Weights of a small GPT-style language model, trained from scratch on English Wikipedia.
Size: 12 layers, width 256, 8 heads of 32 (4 for keys and values), vocabulary 4096, 13.9M parameters.
Architecture: RMSNorm before each block, rotary positions, no biases in attention or MLP, untied embeddings, normalized queries and keys.
Training: a variant of SOAP for these matrices, 210M tokens.
Each number is 128 + 24 x the weight over its row's rms, rounded and kept within 0 to 255. Layers, rows and columns count from 0. Numbers have three digits each. The size before them is the row's rms in percent of the matrix's.

# down: layer 6 MLP down (transposed), 1024x256, rms 0.0427, rows 422-456, columns 128-255
# gate: layer 6 MLP gate, 1024x256, rms 0.0428, rows 423-457, columns 128-255
# up: layer 6 MLP up, 1024x256, rms 0.0424, rows 423-457, columns 128-255
down422 091:143153088162158089144144141141102129097141120131168171127158104149157144128115111146155134145106179148169132142142117163140147159126179146106127135106170105115134128126130126091097107117130163162083098129142137116152096140099121157100111129146094154156091081132133146151138113114168139136171138152151108112161152151129117157144121116155097106172149129201123115144142114145118121139130
gate423 107:091106130129135134147138112086111137111142111131129124126164141088146117126152103125104124170126120142168155150132128143122116168120142115164161104120143138142128116138121111120160137138138152156110151162156115096159156149119126106147105118134132113131159143100098100123127127088092136165142127106106139124128156089165117129135138118137109115152137105179108075148097073121187138142128
up423 104:128128126115133102142091154107102111150130155106109145141133132124114121118111146122113140106082136135114128116085105176136137145111167122110120142158133105100112130150125147118092110132146124102114118146119112134127110084101162147134144119121127152152123065197168129140097132128130092115145158115133163094075148182078137149087124158130134111122102149094157134097094128182111109112145
down423 102:119124100113108167127152104128160131103115124121166117085145147109136132135125116100120137183122097137144127156137110130169118160150127140109127146161107120138125190121137112128087159139083138155161171119124127090138141146157108154117102104121077108115165165092070117105129161145159111170131104133095065146154147081176092102105102090162102182143135099149138108150122105113147120087119
gate424 092:136120100132123129160122099193133098118135150121128130125101106159132080126157169103160103092106110147105161135110168116127091080122142105106118146114060106118109154126094116154125191121115079144108077144094145131111173157132129158111126132125109120137158111171129103155113158137129135147133132134090130144137100068123095089136103082173160107119119115129129173148170126161122130129147
up424 097:135116128169119129141125136198121117123161137152122095103117088130152122099114149093131106086095163167097118155127140123123110122119128087153100162097090104104143139112145111114134140160104077120151093118115160117140167147143123133120116168164106094114174131145105121144116158137104132165129125099138133153140127048099135124136096157182158091136157121118107105134114123094106117140135
down424 096:121169107119121117128138155160115104123145146136138119115156135157143153077090158115141154090137152139129146166112132093107126109145123098147106114143117096155115126096162138174158134168081134126135112146117126095119169120135124125133120107188122104135096172102152145102123093150120110107137155157169129108136150084150164137126112162151192080113142082143084109108119132084155117112098
gate425 101:124128145137154180181122178122125137144106122122115163158120127116127086153166106117195149183110100110115075128113105132138129127156136160101131126132107143152099145132145124098118111065127131147116125124101135129120124157150161158118085132154094166129104119109157160138101092143160111123110140153141135153127122146136143176121106159137117194128155091127166073108136146107134155130116
up425 107:061111158148102170116148181167175106129097152135151110137149128148156098155110146105126117153132117080099039143140091134140145115088126140075159081124141131128106138152110132076125143138096116149097128100103178167102153151132145137090109105125120163168144126093159095113135125127150097157143168130130145155122106145120170102123125124158133132097123142115121117113108158152146106133143
down425 107:159108146150093153102119162160158124096124161081118095128128144130107103150109128120114113130103188109132095123153159138160156121133126180103152064135103137157164111160126155089131120142110119096119175145088172142126089166160163129118145130139113148159167118122137119129126122173142072129147117126119122131095141093113164132103135137120137154101139146093088142168149108121133110151117
gate426 098:126090124142123129156166148119122165165140149129167116147137115119107151131106134129154129150081139132183153113147105093131148129101148122154103191096101131145164170156127143126115110164138139128163139098130131159118120127110112114162143135127157119116100169131090155107131113181173146200111111164091130125101154142140081140120130132119142157127121157124122142139127118117159098198097
up426 096:132104163128104099134147132166105106119133102128125091118164106114134174107128128129106131089103073184160113119108160075139146113125138147137167095147099135126116161142097105122093091166168157115135115114093119135125128142116076123138147085102122126105121153150150128105103145091138143114150131138156137162163108076135137120161125111105100145152145112193155160153128148127140129133093
down426 105:140104131168139121138113116122103094152112071105115087139108127106098160107132119134121112119136154153100153093116124128114118116128083131102135117101127099109127146192107103169166102133151092096131127154087128160111088123102122108097132094122098116116112131143110099101109116111134125120094139112168118158122114102103156134119144096105096072144198116118131161141105163142150126094133
gate427 094:118175136112155112084103097129134135121136127136131101138106152114158087130147135087127153109111131081127154102119140134128109093094151146116127198086198168118176119110134152129145155151098079135114104127131084141114156161100136123121135123140139165123145146174126149169107115137069060122127133141137102123122118145146163078090111108160117140136111145120139132129152122159143141111147
up427 094:081136123116157111133094099120113179137128080114133135126110150143148136127162128118157120117121128092097159111146133117115113076145101141135122138127115117141084123136168145103142124108137179125127128107096105149151151126122152174075074137138147151114118108104113153122160117103164100134091121136149127116135131088085143150126141167130085142130147120184087139139166143109092129112120
down427 094:131140097136156136067120152151163169112107131111114171119099135123157106146151128165134167104148131084119146120132144141146153106109137105109167093128143077132135119153111125119135114166146104160096081150136101134124119150094157124105133086087147139094115117154141127196126150173112135126194170136103089139145101126141156116149130132151136145139113098129171127143165120146133118098169
gate428 101:145132111155160120129140142125148098119077100144106133137149116148126171132142087118094124128078096122111094133110106130152151133126131152126129108117120149119193117115080136128137100151113081140115108149099146147098128082161134104137098124150158090133130178129136070115150114098110093092134137135131112110100118095153131144103115142146098169116155162127136145204180155122157129123141
up428 095:116079173094098141100123102143145099159138149108166134105126167135078079131107156122122136082077129110135143136127096130134145112117145135174111149088146104158174126153113128130115152118078175141099148132134128118164139128127068161127112134114097132152137116097138140079109155148120100117145114138125115119157143107124119119112110099126129111169087081144173143093154150081080073141143
down428 101:132150127137176095078120134129139119115101114110112149164152087155127135132167076109114162108086149106115111135088089147156131159105119145082149110129149105133162141096114128121138088143129178109134137179106139132068141134171142141150088097131138102154144144159104059151153078135133107117124123166103101151124138120105116128101137142151101161113159114116151127158158126132147148096131
gate429 102:109082111114121153112119100140160082199090094165134109098134130158118126165060128144120122105091158126157158135147110117158104129101088126154109119131082113141169121197108122151132133091119094110135101183111124150139150094145118098159125172127126144121170137141135124119137125133135141098129168113122159157112109124126107148224107156084098122136135111154124122109130123139114124149166
up429 098:138099098125118140156145048155148109144073121120162148070125136153132138121091131131138142145105129117126137112082105118111168131137148127113147141138135096144162118140128091091144137112125151069145181150124123152094099109132161109118144149098149134113138145102169119079116103098134082135107158111140115152150151141153113141122133138059118181102135096152139134146122107135134113152162
down429 096:123146144085134140110159137091114144080197124121109150157171147116104128121137127153124123110149096078086106100138170135148098152116158119129159096122111153115111125080162135078129119138148160116121059115133106127139139160108146133097149116112142119129086117090098083145135130120154123154112145140114173141110133104091138149095117088156154161130129142123134146120146111164126104133108
gate430 113:120121115156135151098122133104157161123143133110090124125102140173088132115138154118118134124070130137124113171153129125134131129139099113101147107092120116108112162157126132150139175158107121156077083104136127131137155138153138124135085131161143129108183137141139159122160109112171120127138134158156129132141111152079128089122140135156052107164128088110145118097138148104139170116127
up430 104:119144125129104103140109114159102113133140152131114115122148163132138142117151152102073135160121090128124138129091098119128137165124141180146083138131113103152099117142122105125113101132133111139108098156100090155139100127149142097141148113135134153149132155170169143163156173139117122126134162173138150127145130111157157161157150105132125091168155118139148124151147130112134097142147
down430 103:110134144092115095108122112152126138146139123133150101106129152135116134099127167116098164135112122134130110131116120125108147129118123118158103128116109138148102110143123131120084180134125124117136156123138090164159165092111094152145083104116155134127163143140192187132170068122149123122151150110137083110135152133137110110108181127171103117154165124169169105115162123098148159133112
gate431 106:164121134095120144166148149132126160122144100131114135143141131132148146111130087085144124162127117112137089161123147179168139123113083126125114096104148160176129137103150126107167139091120173121082138125127152130159136180155157165125173113103143181122168175125140118144131118096145154191122157174158123158110141142150139114159097134112086123145135099085166155143150133107108133098131
up431 102:152140133118164112138107135176122117127134129157122106126149093151123104101173121201095129131154120135097155129171117131128143105188110134110117096110128156119094117090120164109115120117084161102161153091116155115137147114161130132167152109087156142136128140122099104141107135120129113146108166151128130171134124118136138177168149108098142111123108106104141165128137091098129179097118
down431 100:084105100148135133154083064134170092156122097117151165111082138114142137163110171093073130125153085167104142166133155111107119121107148090094120133129109091117135129125154130098128135151150148105119101165165080141132146138168072138130154135133099105132148122105099124074152130085159126080138141100134117135119129087121119110134104117136146141142125155127093132129110087130142092189141
gate432 095:111119143165149088144145188108146145173104125151097122095137136126146118115099116118161105136143145117146106143133130130170110125140160141116123131139120156144141122139168140153165195118132151142088144119136110120113128165147130113153085118120113125119165134123149139165105135132115140181134160147144089144166152163125139099101119135107097139142154116128092129197122153124105162099121
up432 099:077131127142182115067165142112119144150142099149142127110132157150116153109070146117161118116119117098127126150107142120128129081123175126117156096139146128173119145124091127114175145135123076126119171150121148099118168138112182129089114153172112106159144114130143136091155149124134128157139121143142082139152160126170087114158139128103141114140113172154148145121110152160097131112130
down432 096:083097146127115099110123139125122129138103176109100164096109111111103145106159118148132123146117094133150110137126109160145190125141072111164097132103136078121121128137141110110045101180154114119151154092115121138114113067151098121103127121136089135113125142145120112111142113134140125111130117080123143116143104103129128128100097095151135174114133135165115149113154105155141162148093
gate433 096:146167119097114123113117093100136135124089169128105125137142107165087112098119145154136165140115127082126101054163126106132127135173139122153061109081104099092120126152145140162121114091112115133161073118121103131143123112113104128094103111139136154133116133165110116149092106092094122134110100162097153149150147109120138136127140148133127160133125156154108176137128149139173143125101
up433 094:168083131185106122139089095125188124146118137149165135099109116120162131136177100154112130081075123143163173131136146146121143115101159152100100147154138129147139107136157127157166132116142126144106117149139111082148098102134148104147147131168144136101121151110166150134157136119099134137141132117164107143114108122135068082122113131133136118103121106164176129132139082128138147106148
down433 101:103143130124104088135133105127171151122103154154136163141098124126143118110154139174104161090116148073082090092137136124129113153127150112147116146095122092131081118175172155151128111109110131158105191107152123119158108094131111132117119171143119127125066165129113087176134114107082147148138103099087099180130113102087162118125162145147110168148118115143134138158160141095155140104112
gate434 094:105146122124127117112108118128097098081120169181133183147118129177153121125135128137107159120139174170099119130165127126156169104091156140137121135148107077103125135152147145116152107173110142098114118152166126104129108134129152088085151137124164152180146113124133106112128126167185164147122146149189108148096140120158103162121122145160167130150151115117102140140115143090101115165156
up434 093:109129110144184138129132131090144099126135113148124124150126119098120116125095089123112114150128107113109124120160156098093116146126135102093152115125112160146161182102166103114183118173148149161160122136165115139143123150107137144085105137103166134064133106130148145145194162115123134135147129126110118150127126087117119095105088093139133107141113159162128068090093116114105089107101
down434 096:132143165088105104155142117117146159135156141104136123127104089109151163111158113086179113143140092128120151158143095158103188135163116149160097154152127157118141124097137157143116101080139115149144136132123111151120139114146138128131136144094145136116133121135080111189103108119146118122115114116100104162155148157110133139140153167117098112110083101143133145142161114161099136115134
gate435 098:107096096110115145170094135143147131148130158153103117106125201124092148111147139145129123127079133115098139155085130126131137117130120111117119105183140091119148136115126111101173102128162098134110124107123092080121109116123134094142132164139114118121165161147141128094132143140095141105100111120139127197118149122104081151137095130130132118151122115101076150139133112131141116155127
up435 099:134127139162154126098165138139113132138177123114113170136160098139140118099116122142130115076125106125153120105160126139139132124156104137096143182125158126152093109121146174142124123132106123100178116077105119142142120121108153136077145122155148108176112117115116134152177135160117106146122109098089127093112097135156128125113149086140141112163139128096139142129113114106137162119117
down435 094:103145112132097159156123154128120142136110140142127104090089181127119152155118123126113121154107134132120151129114124098148113111125154105151125107185152071130172143128099112132122141147137141151125116123161128106134121140137096146170142154149125130082172150143183124095100085119089146082128147156160187160149153143089108119125096161095149137114129148133078111125108151145118110139149
gate436 105:116130151183136111153108163117140160120125151139110099134150140152171133124101116113084109093083115086145143148149101127133102143169135161129168109123128108115161158130111166122167107158166118128063145088114162147154127108088136128122106151115115098144129140153152138142071124075161093170134120097157114112161059114147131112134167117125121124103164152119133123157153126125125123146121
up436 111:132103134111139110060142115077113145122164102092142114130163117134117155089163120102114125139120113154163101134139131102103185150088106135134128129151121170150114151130122113158121134128131128138192125126118112102088112084149136135161145172161096111119124128107114087151119142151148166107139131149118116148093140128117106170135133126120102136158141151168144110119151113133125134153132
down436 106:147161125098123143154110089117122133178145105120135123120094160133116125142131158109152112155125136175137100103090151105139116079147117086118054120142121132126112155113186138153088155148124114110198114121131110143123133130139150147129143091115145155148125117113121106088114154167100188122125144098104111199129145129128147149115104155137141098169129136114138117113115120167181116089114
gate437 106:149165132093089134109089104103100118134136094148120116142113152176146134162115121138132164125113140102112095158083152140117177132128117110099154131137162092114167109155112160110111089147148119139140134109133173172104126132103125140123128117148089109127132097118108090135135093114148103137113077079148109113122109102101101141167152164151079134164139140080150093091082146146121113100142
up437 092:128156108105102125149164139156156141113149111127148111136075117107148087127128150098144146153123085146124142130127116141121114183115093162151096115126103143092124146132191099131135149098093132126095159167129104086153139155118090133153150149119126135162115141123155128125138140122117186121119172194085204153131164102149119142110077099111161115098173150145126159148116084126145117148092
down437 102:119135121069110117093152126050128121099117126147140122129128153158131141164146150162109162137126141151148126171121122131113152175114146133158129144137096121123152109158125129115132140119131141098157162142133150158117136150120150152134148149156125111158131150146140122127156115118155140123105110115162141072140156104149115147128164100161139157113155103136132161092134115144144128082116
gate438 110:119150141132132122104099134149120164127138113141128147126124157144114117115136137115133092140160139136134152132082123135095096151154150164141126100116117128123067113103090149125158139100109110155121119105149150146087174093103134113150132146109093091129095092147147130112084145165143113128106126144164144115151143110131094084148125147172143085159116110131175118126141116125087112047101
up438 105:138118174160099110102103133129094121112135147104113118087118056149109130118145109165139113150091127158141114093156153111091116109170155095150128099130141166110096105141131114100139146175119117135153149107114144110153122174138149107141169128120121146121139121106132135148110150116109116169100144164189125142115162123107122135084145143121122159151146160124120152095088111123141090145132
down438 103:150125144148133108113147152137180148088113143133118123088106161163121140135117119118122151141163118163116140125140100157129121147160096132143123137140101123082117198176071125118172150105115132142128136137146140106133105143120140164140105133147139105135130164121127102105127077062120163138103148141137125144093139162115070107143083128121150137128135149176145119153151140101115134098141
gate439 094:140115149137086116189158111117181086090112120132142157164153136129137092148125114087093176088138150137163126120164117111173125142156100094107082134179124111127096132142137116095135091163126107129103126115134142135081104156132125109116166096143069158153158134117128110136125126134137135142121129112132122144105125097122159149151118140111090154143107088136134155133076145135087118085146
up439 104:150112105136135139116089126135083161158161090156107132094100147143124111081105123184168099155137110086105128128095065119072116122117156124097157100114131153126116108116102155168141158108152120141168147118136124141177149110123129149137133152104155164113131118114135151135118142134128123087140130084132103117141123126119137102132131141149141119127148168125121111105138112120134171167127
down439 104:140122109117147107128110140149142157140139142133112135089076094117153131105118146146107086149111093134133095095059092139109107147140107138147113110128113146141133103085091109166161118162086112156153175134145099148124129147139163112094155106136114121135129100105112140131132139113130151107131086089175097117150120104167121097190097127091133121142118125143161131157117186122116146113088
gate440 098:112108113160156113119098124112157153110131165150133124131129103132135121126135127183146125146109157144134154131103109131141080132146101146129114127103111139134156141143165149094146129161132175101116097144135117197132078150149170103137137096113112148094163102128147136127075115134169108176119083104193139133146111093123144135063131135128126119170089146099138140129126161129111102095161
up440 102:129131157145126125166094094107122113125102129148148106135153082156119132167158150154136076103142102090138109099106148121126104120145096134136112104094123140133139135136124147120151137139139130114136112139141131158138095114135109135130176091117105184141093112125145110149111095096150098166124104105134114152157088095157169097110139136106108141134138113153099121126158120130125103079142
down440 099:150121153122094117165115102150131135134140103126173126139168137140125129155167139140175088158139123097133092124104165113131109127188125098125100131103128117126115078127089137160157106118130103079164108098122111110127135122123119115130156103125136150148134119145109135179132127175118127139127133117103129112149125111126125098150165110122105125132110119120100104126088120096139139121115
gate441 095:040142086179089128131147194138160139111119117098088151137156133095149121160162112192133146118113117104121119108117128112092102114142145118136157134144151159134130100155112146164113138110108128138129143136189099103121114174125152145127109129118134163117107137127137135113155121108144120161132097141142139131129128102103111178152134134119110077155126134126136121109155053122120150155153
up441 096:129099165137149114086100103159171135137145136189149128159137139177170159080092114135125137123120137125133128124158160107122108119133153130173130108130130094152131127093161150135158138135089120123138138142151091136107110120132103131137177143191187109190166112091115123132162131137111122130113151089138137121148099162129132146151143117120088085097161147130161132157107132111115117154126
down441 095:164147141098170128135106136084082130103147128156117128117114158112107128134136177105147122139120159131194135140162117119133147160156136138171108151096079144123118136131158096135137122144138118156125113107099121139112115092131098111113130168052097143158111120106136122134124134145137120115083142135124115135157135148147129146105115142170132140115126101134134165117167167125141126076115
gate442 090:105104131139155089104191130127078158132159116129152084159144121130146113090163085131148142094134151105149132173103106069090107129141130152104136120143105084118102125111139151089126120142150162177148114124173129132129161067136118109143108103150138114149136121111167138151184136154127114126134120135158139121126167184134124120145138135150126148142095159144129152150142138092159161156075
up442 083:142130156167126165144093113115185124133089129141111155089101132161118139146121158140141144148129128145083075091143139186172205142124096162146153136148114181125129121116139147161110140125124126098115140151094099151144098155166139132136137119098097136118131139155111120112101118091103100138126120123125103118118125097068138153109112154134122122137169078131135116099120129177087090102188
down442 088:115132101096117053114155125097130102136117104115116081118151155109098098119147147113168155122148142126108132120152113134110100132144124152107135135129105128129093134153151137108135109184170139140095153134167092149114155115089188101127105151153123123126148122085195172119169141142166126161141105115124113137151170156113148139106127113144094117155143114162136139146144160115177138118109
gate443 099:124174100135137118128142137141128095100098161130152097124125121099088124099103102143142134163162128149092105177130113125131169104144139152131081118098101115116136119083143140111155153146143132128096136111180176119156131153136174097083112135103106115115145104115150133131127157169183095158168147076120137191140144107113154114160106126088106103108094156121115125147089131103130130089135
up443 095:134166106127136158134160117129134114118124143149149110117125140072115156131121108142142147094123102149081086136139162150125139117091104108139108131093134110174180134051118083130130168123152143134085193147139159129152138130144206089129139143152116081149142164109189124137149135147171121143099128076124142128138107102102167102147122138099120109101130137144111096151138145132139129146123
down443 100:142134183115124125104120103105095163159155120121143136119145134119162123139165093076095155102138097123123110106190141102128118137148131069153157128160139133171139133130193163127124117125151123084129120156153144108141100131130101126142166161136142126193102169108145124169132090085122138084102081112135128096082137145146090139092131121180120123131120107126150095147148152156140133153139
gate444 098:082129102110131141143135098115131121099124126149080141103138119134122090114084122135119139140106165152127097129108127121150123135145137163132118152126102141142125140161143120092145138095107143196111138153129155148119142112114125098155133079130115094094150111107092129160126097126114217131094116148111152125105138136107145089139133139135149094175138171163135138125118160136091120129159
up444 100:119139144113094104128095146184145116111119110112159099156124119157110140158155113132122100105143113135153127134157145121138121140108133083133118141131173130102135123139124123132174142091075129091161093154112106109115115131113111110112174162150174114106072138148136121101113146095133133107132133135110107104100121106147120102137128119118114107110118114097116137140140173138165169122088
down444 104:096124123148113103160111126166139133125111124133125112179129095129114125150102136151160089117135115124161126114127125139117109121139113099112120143152143153118122107164106119139142148110092132063146085113162081184150119120155112147117160112129147151164129147104074117098122128043128122119103153150125101098093106120156114131128152174104132124147119092094117101146137115121114151140140
gate445 104:134143122127112126128143154094159153126104124128137131162114127152150114110128123126143167129086157099101119151142154149157157082134104111151098126130130116151144116138194105161134131128166120151152110181110126150099141153171163144162124134138106118078140152090143083106091107165129106123100169189144099127149129097097144114131142160155141129104124145164107109117131125149138135195106
up445 101:090123141198129148115140144096158086117126119164120088079099131112128078119125148146161137133126152074146121102141097101106096093132172135136146161137166118168083150157083090138103141145132178157119094117103115133111121160166116136075170150107131142149146150139130138119136117116141150120120093120123140156147106116135126144143129138084143148139078087142130097149101116154123099132137
down445 098:153119151087130162139118150174074167102151129121143119130145136140160171182105158125157135108143149125097131119115132160106135178112173138129142108123143160097105096104104134077118150103116106107117105116155103137160142128119128105158098142126109130184133144173141112138145136142141147107125103118130149122108137156172133131122124148108110149106135140101129163100105163130112094160175
gate446 091:120149140073159067146131115113163087186142139148126135113085158170106169115163081129065192125139117160140126153132106083103123144156153146180131137098100125110146162160142132168112148104132146117145104159138154117135122144119145114170133092101129161099105120128154129126146146134131132094144151131144115083150127142133172120165161104129137151145123127148087141175159131120155112084128
up446 097:145097127131137094136128163142139110152144134131149131146141156131114114133145127156084168092165102132130104121121115132134150166111130118160107181129108132134128106157131116158098148130141137145207136149093117161114107116110133122191149131129152176081115141103136157116194144102135106080133105125145135165159132125111147073179107135116130114119111124146109142105153155149159093086148
down446 094:132160099130095148114130114125122144104123088113113154092153112112123120129136160104158111165104158124100124152126131127128101103138120138080119093166149110131135120116081156099144129124122108133087114103126118141144122114131120114084107136143114082169155090105115126140131163133151128209120148141109120161124127125113098176137139175103142141136143111121143095128093090147113144159130
gate447 091:106094115116108149126114085123108113131138082131129168151112116162104161097152131155113108085097144143120120200087123127104143148133128138107163122095117141100107127138136087159136076090114167134112099100130120128135114140151112167076125110130089152095099149121099086148127077120122169180154176150133115143092124132101161110133140181149117158122126096139133128128083115115119138147129
up447 086:141083074145131125126135118102156112171093117124108121139103094119141080125126115114134137132115147105099170160108147105133055123128136136148110139124140125179121149144133083108092181154142145160149108142163097140074111119097125145187133087169125132114121128123152094160127109096169144160137157137116140108137152108112149142115103083117147105119096137131117118133114090121104172165096
down447 090:082089117121087120121099126107113071123147088128090127155125125172103148143141101101101099116123084176130170139112118132161096124117124145136115113148127109155121128168123161138152157183112174143163120119131128124102120132144122147106116079213098143084130144134107103130110135133117108115129138111117125115107142123128121126119146139076087147115125124154115119100142144134121133122169
gate448 098:150135101133112095137129148086102093133122146141147120089152136125072101120145090136143119098127107103132169128117113107114118114094166094150150148107148143119126119118137147116141122143169147150139137178130170142136127125118145156150160092080161123147104143143148105133131198185187135118115149145141148104117155157138129128145098138173127125134101139107149132101143144140145165096158
up448 107:122134156139157112148118106164114123100109139138126166148062131124111139134138142141161153128096110137099130149096130123129106107167123143122161125161130105123117135127160129125145119107147165151132094130127147070132091131155111147116153144119149101138122147105122086107149109145123097142098152118155066109145113099131157137123110113080096108169147117116100163120104099135135130134094
down448 100:182108145121151141129154119140154158114125129155123161124128151129136139078136120146124124130139156126118148144111120125148142097122146111128162109147073103166153150143188119164104134103137111105101093148115157131158123160127150154127136151158159135103160148129123085144160145153129149126167143080107078129169138110146151147127110121124130119113152107112110145100152156130105149181157
gate449 114:104137127132131105157092143120136156105095108131149162127140124129174115101129137175140184136129085112183115126119133137158114127114156101144122142126126140110078134108151116163167170131136094145135118150154169141114069155124123129135118119115102107091135108114133102139116144103220122121090106091139103155136107141111116098157105097118130106154129096160133122123100143144157101128155
up449 114:108178139130099101156133112119160130179108122081169164153104115161159106119160129073138185128148119106147114086106121085149093110130139071152110116134104108136089122110112138161170138145092147131122073158129176146113141110055144104127064120159120122113140091112138080127147143121157172105162138150116113139114093130101167118122122157102122135134121155175118163125128146155152117103136
down449 106:090127102130130156165105145136131184096110147131135112152102135144218121119124125125190142129117128113116105165164109156137079124111123119117101133100138121134107122102181144144154118088126143099099141154123093121120133128131109144137146132097139130092135139123130163115123119105150094101158126144165144128115061111104109182145155131114138124135123114143125150130106146114121067121150
gate450 092:112114080153117126102178156066096137098122146101159160153158127128067148184101168119182152133123088109153141100126118092127102097113160107126116118119120127088139133126118131164122137098161156139135154094148136138187143119107121159089168109142136122113101131133114102118116146119133127144131128135135140108109154116145118105173085095110156146144127090091079142128123152097110118106155
up450 091:135111105095111085073142136091117119106085086125133150099168176136094106184143137098131118142147128127092143126149126115090123143128153119119090138131142089144099132136136151126092140129115149103131163104151136119119094154129146141094145078111152131124144096095110129126138162085164129134110148101134120133159128129136132164128090120109149109133113125119108123095125098081127149095098
down450 095:078120087122128154145067117162133149149146141098160123113090083120147116097071124180144106148084095148168090116173127109128152109147108153136160138083109149087119101149111113140123136136152151117132069140147123120098194089121144123142085147111138122123159189120117128105128148134107163116151151126154148123116137115114122123110135125122167114139136158144122137142104118155138124137147
gate451 110:103183112128103140154110120103079161122086105125119163089110115132126102125114131155122190100109132113141108129127086161165146108113135108115178112142108134129144136098131127132128124169127107119170125128113162132120092102108136141102124169125138124149139082120118170120144125125156115144127137140136119096141139174139135177098154160151046123160146143115133125130115167134152119125098
up451 093:143163132090128106147116124103110168123090093150101142127144133110131125116143140169124160090127124168146114106152093084146138153106124127149148102154116163132134158089110150127090110133143120129172144130112136122124092105148122135097129082129140139130101108126104177118129147109160092125154163112146098114168156121136096166112158117129089156119117127122136160100115158161136123138088
down451 096:131085124124164123142132141143149100162149151115116083123159116122137129097120120081122069127158157119150134137116188108100147135149134126155150159155133128149115138134136122101170117077129140120086133146131092097137161146130098140151121098144125120106101151155117078128097144111133125141138136123127108154119122104095105084164117094107172112096109121116140181165144085124075130143133
gate452 105:125111108133145122141184134154183164152099167140145104126138117133126169078149117141090131127174067130120119135116099151120077143102171140104136197120147175122153172127134152114141096096106164124123093116138143125102147163115145160176142120149104135162149122129140122168128094179100098165109123141102099135148114102133081117145164120133146122158128138177118102132141132103139093118126
up452 093:110142133125111117162110112086131126115101124135137164139129154166144134149131135138167103108179130150130096111135133129153142110136115108135115141133132116097143116127091135101146172123133138109090110105132142094086127105126143140108117148139145081149120136144114081128114074128128092140100142145154086117107095160150112121092199084099114149145121116134121109116124125091129175109118
down452 103:089122119139126150149089176130092121091131098129149152121116138114130139120142135146101134153154124104100109125125132127154113140150150181095140143141080105135161138120155082094129202123160125141155115102130148125111149125104108125147147125153152129164120122135119127102116141081110094118133136113143134132159164136119124113135154124123110102155153129183124152105109153123129091162128
gate453 107:148098192124081102133145161164118147114107126135144141126096151130145131181142152121139104151145105089092159099132162136115131135125117115092111117124106127120125085107159111162123119143170115134133123125133147106136095136098088097124141131124119120098108122147146117114175166071125146116106150154096107104122119122137122142155140128121140097111097178111126138089112139135095075117129
up453 104:133152139124132146109123153116180134121136106104111110167124114107123126166129155085132166139083131106138093145125089138107110143104132142137134125126107126109129127144124149111144147151101126140101111120152121159136127108159133142163151136155138150122099142124163091140123125110081122129117143132135138147092102164128165107134156156158109128171176180142119116144154122114136127149110
down453 105:134146120120155182093125109132126122119144161130146147220165130161116148122144090108156151117111115101162122143151139153083139165143143135213134150101099150107146119136169113149144136154120147111142111141071165081120135131115121127090132159134130150138124143145135137116163163080117152100106143153081142099166108131117061114136131146159169130140153132084130114116125113093136131123141
gate454 097:092164138137140133141108106177161087133102152148158113112123144120130121116129160123107122153138102139084174130150135169110138149156144147125156149131119122137131119106132142116107169134135113117101163151111135151130126145148127145099109177135137149122137140147086141129100116094112118157126173151141137134177158141098104171119155162218117107148105144110167096087138143141111149112093
up454 099:140138145167156123148133154170148095163108150132147154120101122120121171137131152119105123118170144112101103150129133161158132095095099166144168099131116160182152168122164101106143142130119118118160087131154104123163151109134168120128128180145097125143098110114124126163100123143122104106127088129149181103159129158105131136108158149125161128123101120135153063113120170148108100139123
down454 096:136152129146119130127103096125112134110136098147128119126103113141094099109128147146112130129115127117080054159130120124108153084101132136129119115085094136162148138170178065153169119108121125163112166133132077106123140176091149074112127138123114131091119126149168082163115119115133146121142167132092122123166100093124126145148126161133158067125148139122138132095158126157114088091146
gate455 099:155100162120111125102142065140137144147106145171098073088106122094141122101153120134144135094130146175098116112153071104099113125150076148158105130135150088120107149149154130137144124136145154139133087123175149117141122181162148153103172113109147125151087129106129136079135165133128121105121079125105152111182116145135136154132160120086164136180107136097113133140102128109132138157129
up455 095:085140125157129056105146151117158087138136130117155150164119151144107103131112095119132145147117115065173128157147173136130170134138129103096136114103120181122154106106126123081122126118128152130081134152114095131188144135102091120124166120162141151139143136105105129106154104135124136109152113138145095127096143178147138129112124133151118100149127140139149137117081103161147121080116
down455 100:149127113189147086088160110110116125144149141162120133111107129143124086139132150129127095123112119123137103098121091102120153115117106167110125161109136122122124142125139114126139096108144190179132105121124128107144145181141131102130122069140125152118099149107141153084164150143097145141120109128082166139120151151112080095123114123106146115174140134087122161129137091078125146159108
gate456 103:116105162129103172168105153118173141136141109077126122174131163121127150136167122104137127132146108121133121196153099152129102112131146144164191169110121120124166115141109082129142158143187098122121098109150103123165137088148138131098111112105154140147100128118144161127102136154113109151120130149127164138094130130131057114165120108093168182123150137104118107104112086095118107165107
up456 101:102103146101092074123175130134077128167104141125148141134109129117160097107113151171150152104124139088162153118096144130136110155120154140138131075137143104150086109116169163099158126100132151131124093151118157104134171169104153106138149161110117100101153105117119139134126166107123145112116177113145138111152151100110148183183138133119115104143127121122115091129110118146144123140112
down456 102:166168114120109110126126094141136112111102185146103149098106152113120106069090127130165102160096162123151134107116157105145146090084084166126086131114120151104108089105126138119186112136130074136114141130108147132090130089154112145164103134131126133140126124097185125117145134087136110131161153088093107135125113155112165130076123155139113087129108133161124130113104149189112160117144
gate457 091:117137109118091148106104143162134124105095149175125145158139143110144151127108106139086134104112102178083172165122142113130104128111121119095134120162159154074097131127128085150091125133126103110153145134113141114145124138101146140151148164099183105093137151112112114131115083158142109137077157130096082124110148142089096137171137087172134155134139148087115131170114112117109139130109
up457 088:132125128108080119113106131172130113107120151133114116150123131116142156121097125132097093118117100173099149161108114124115125125139140123112127126131200136097119128169117119133119133094112113133161141127129151119154121120156161156142172164107163112107120164115125106100121078133139133121105119119108086117122165136103080113146154092173136164147158127099130186171114113117117115157122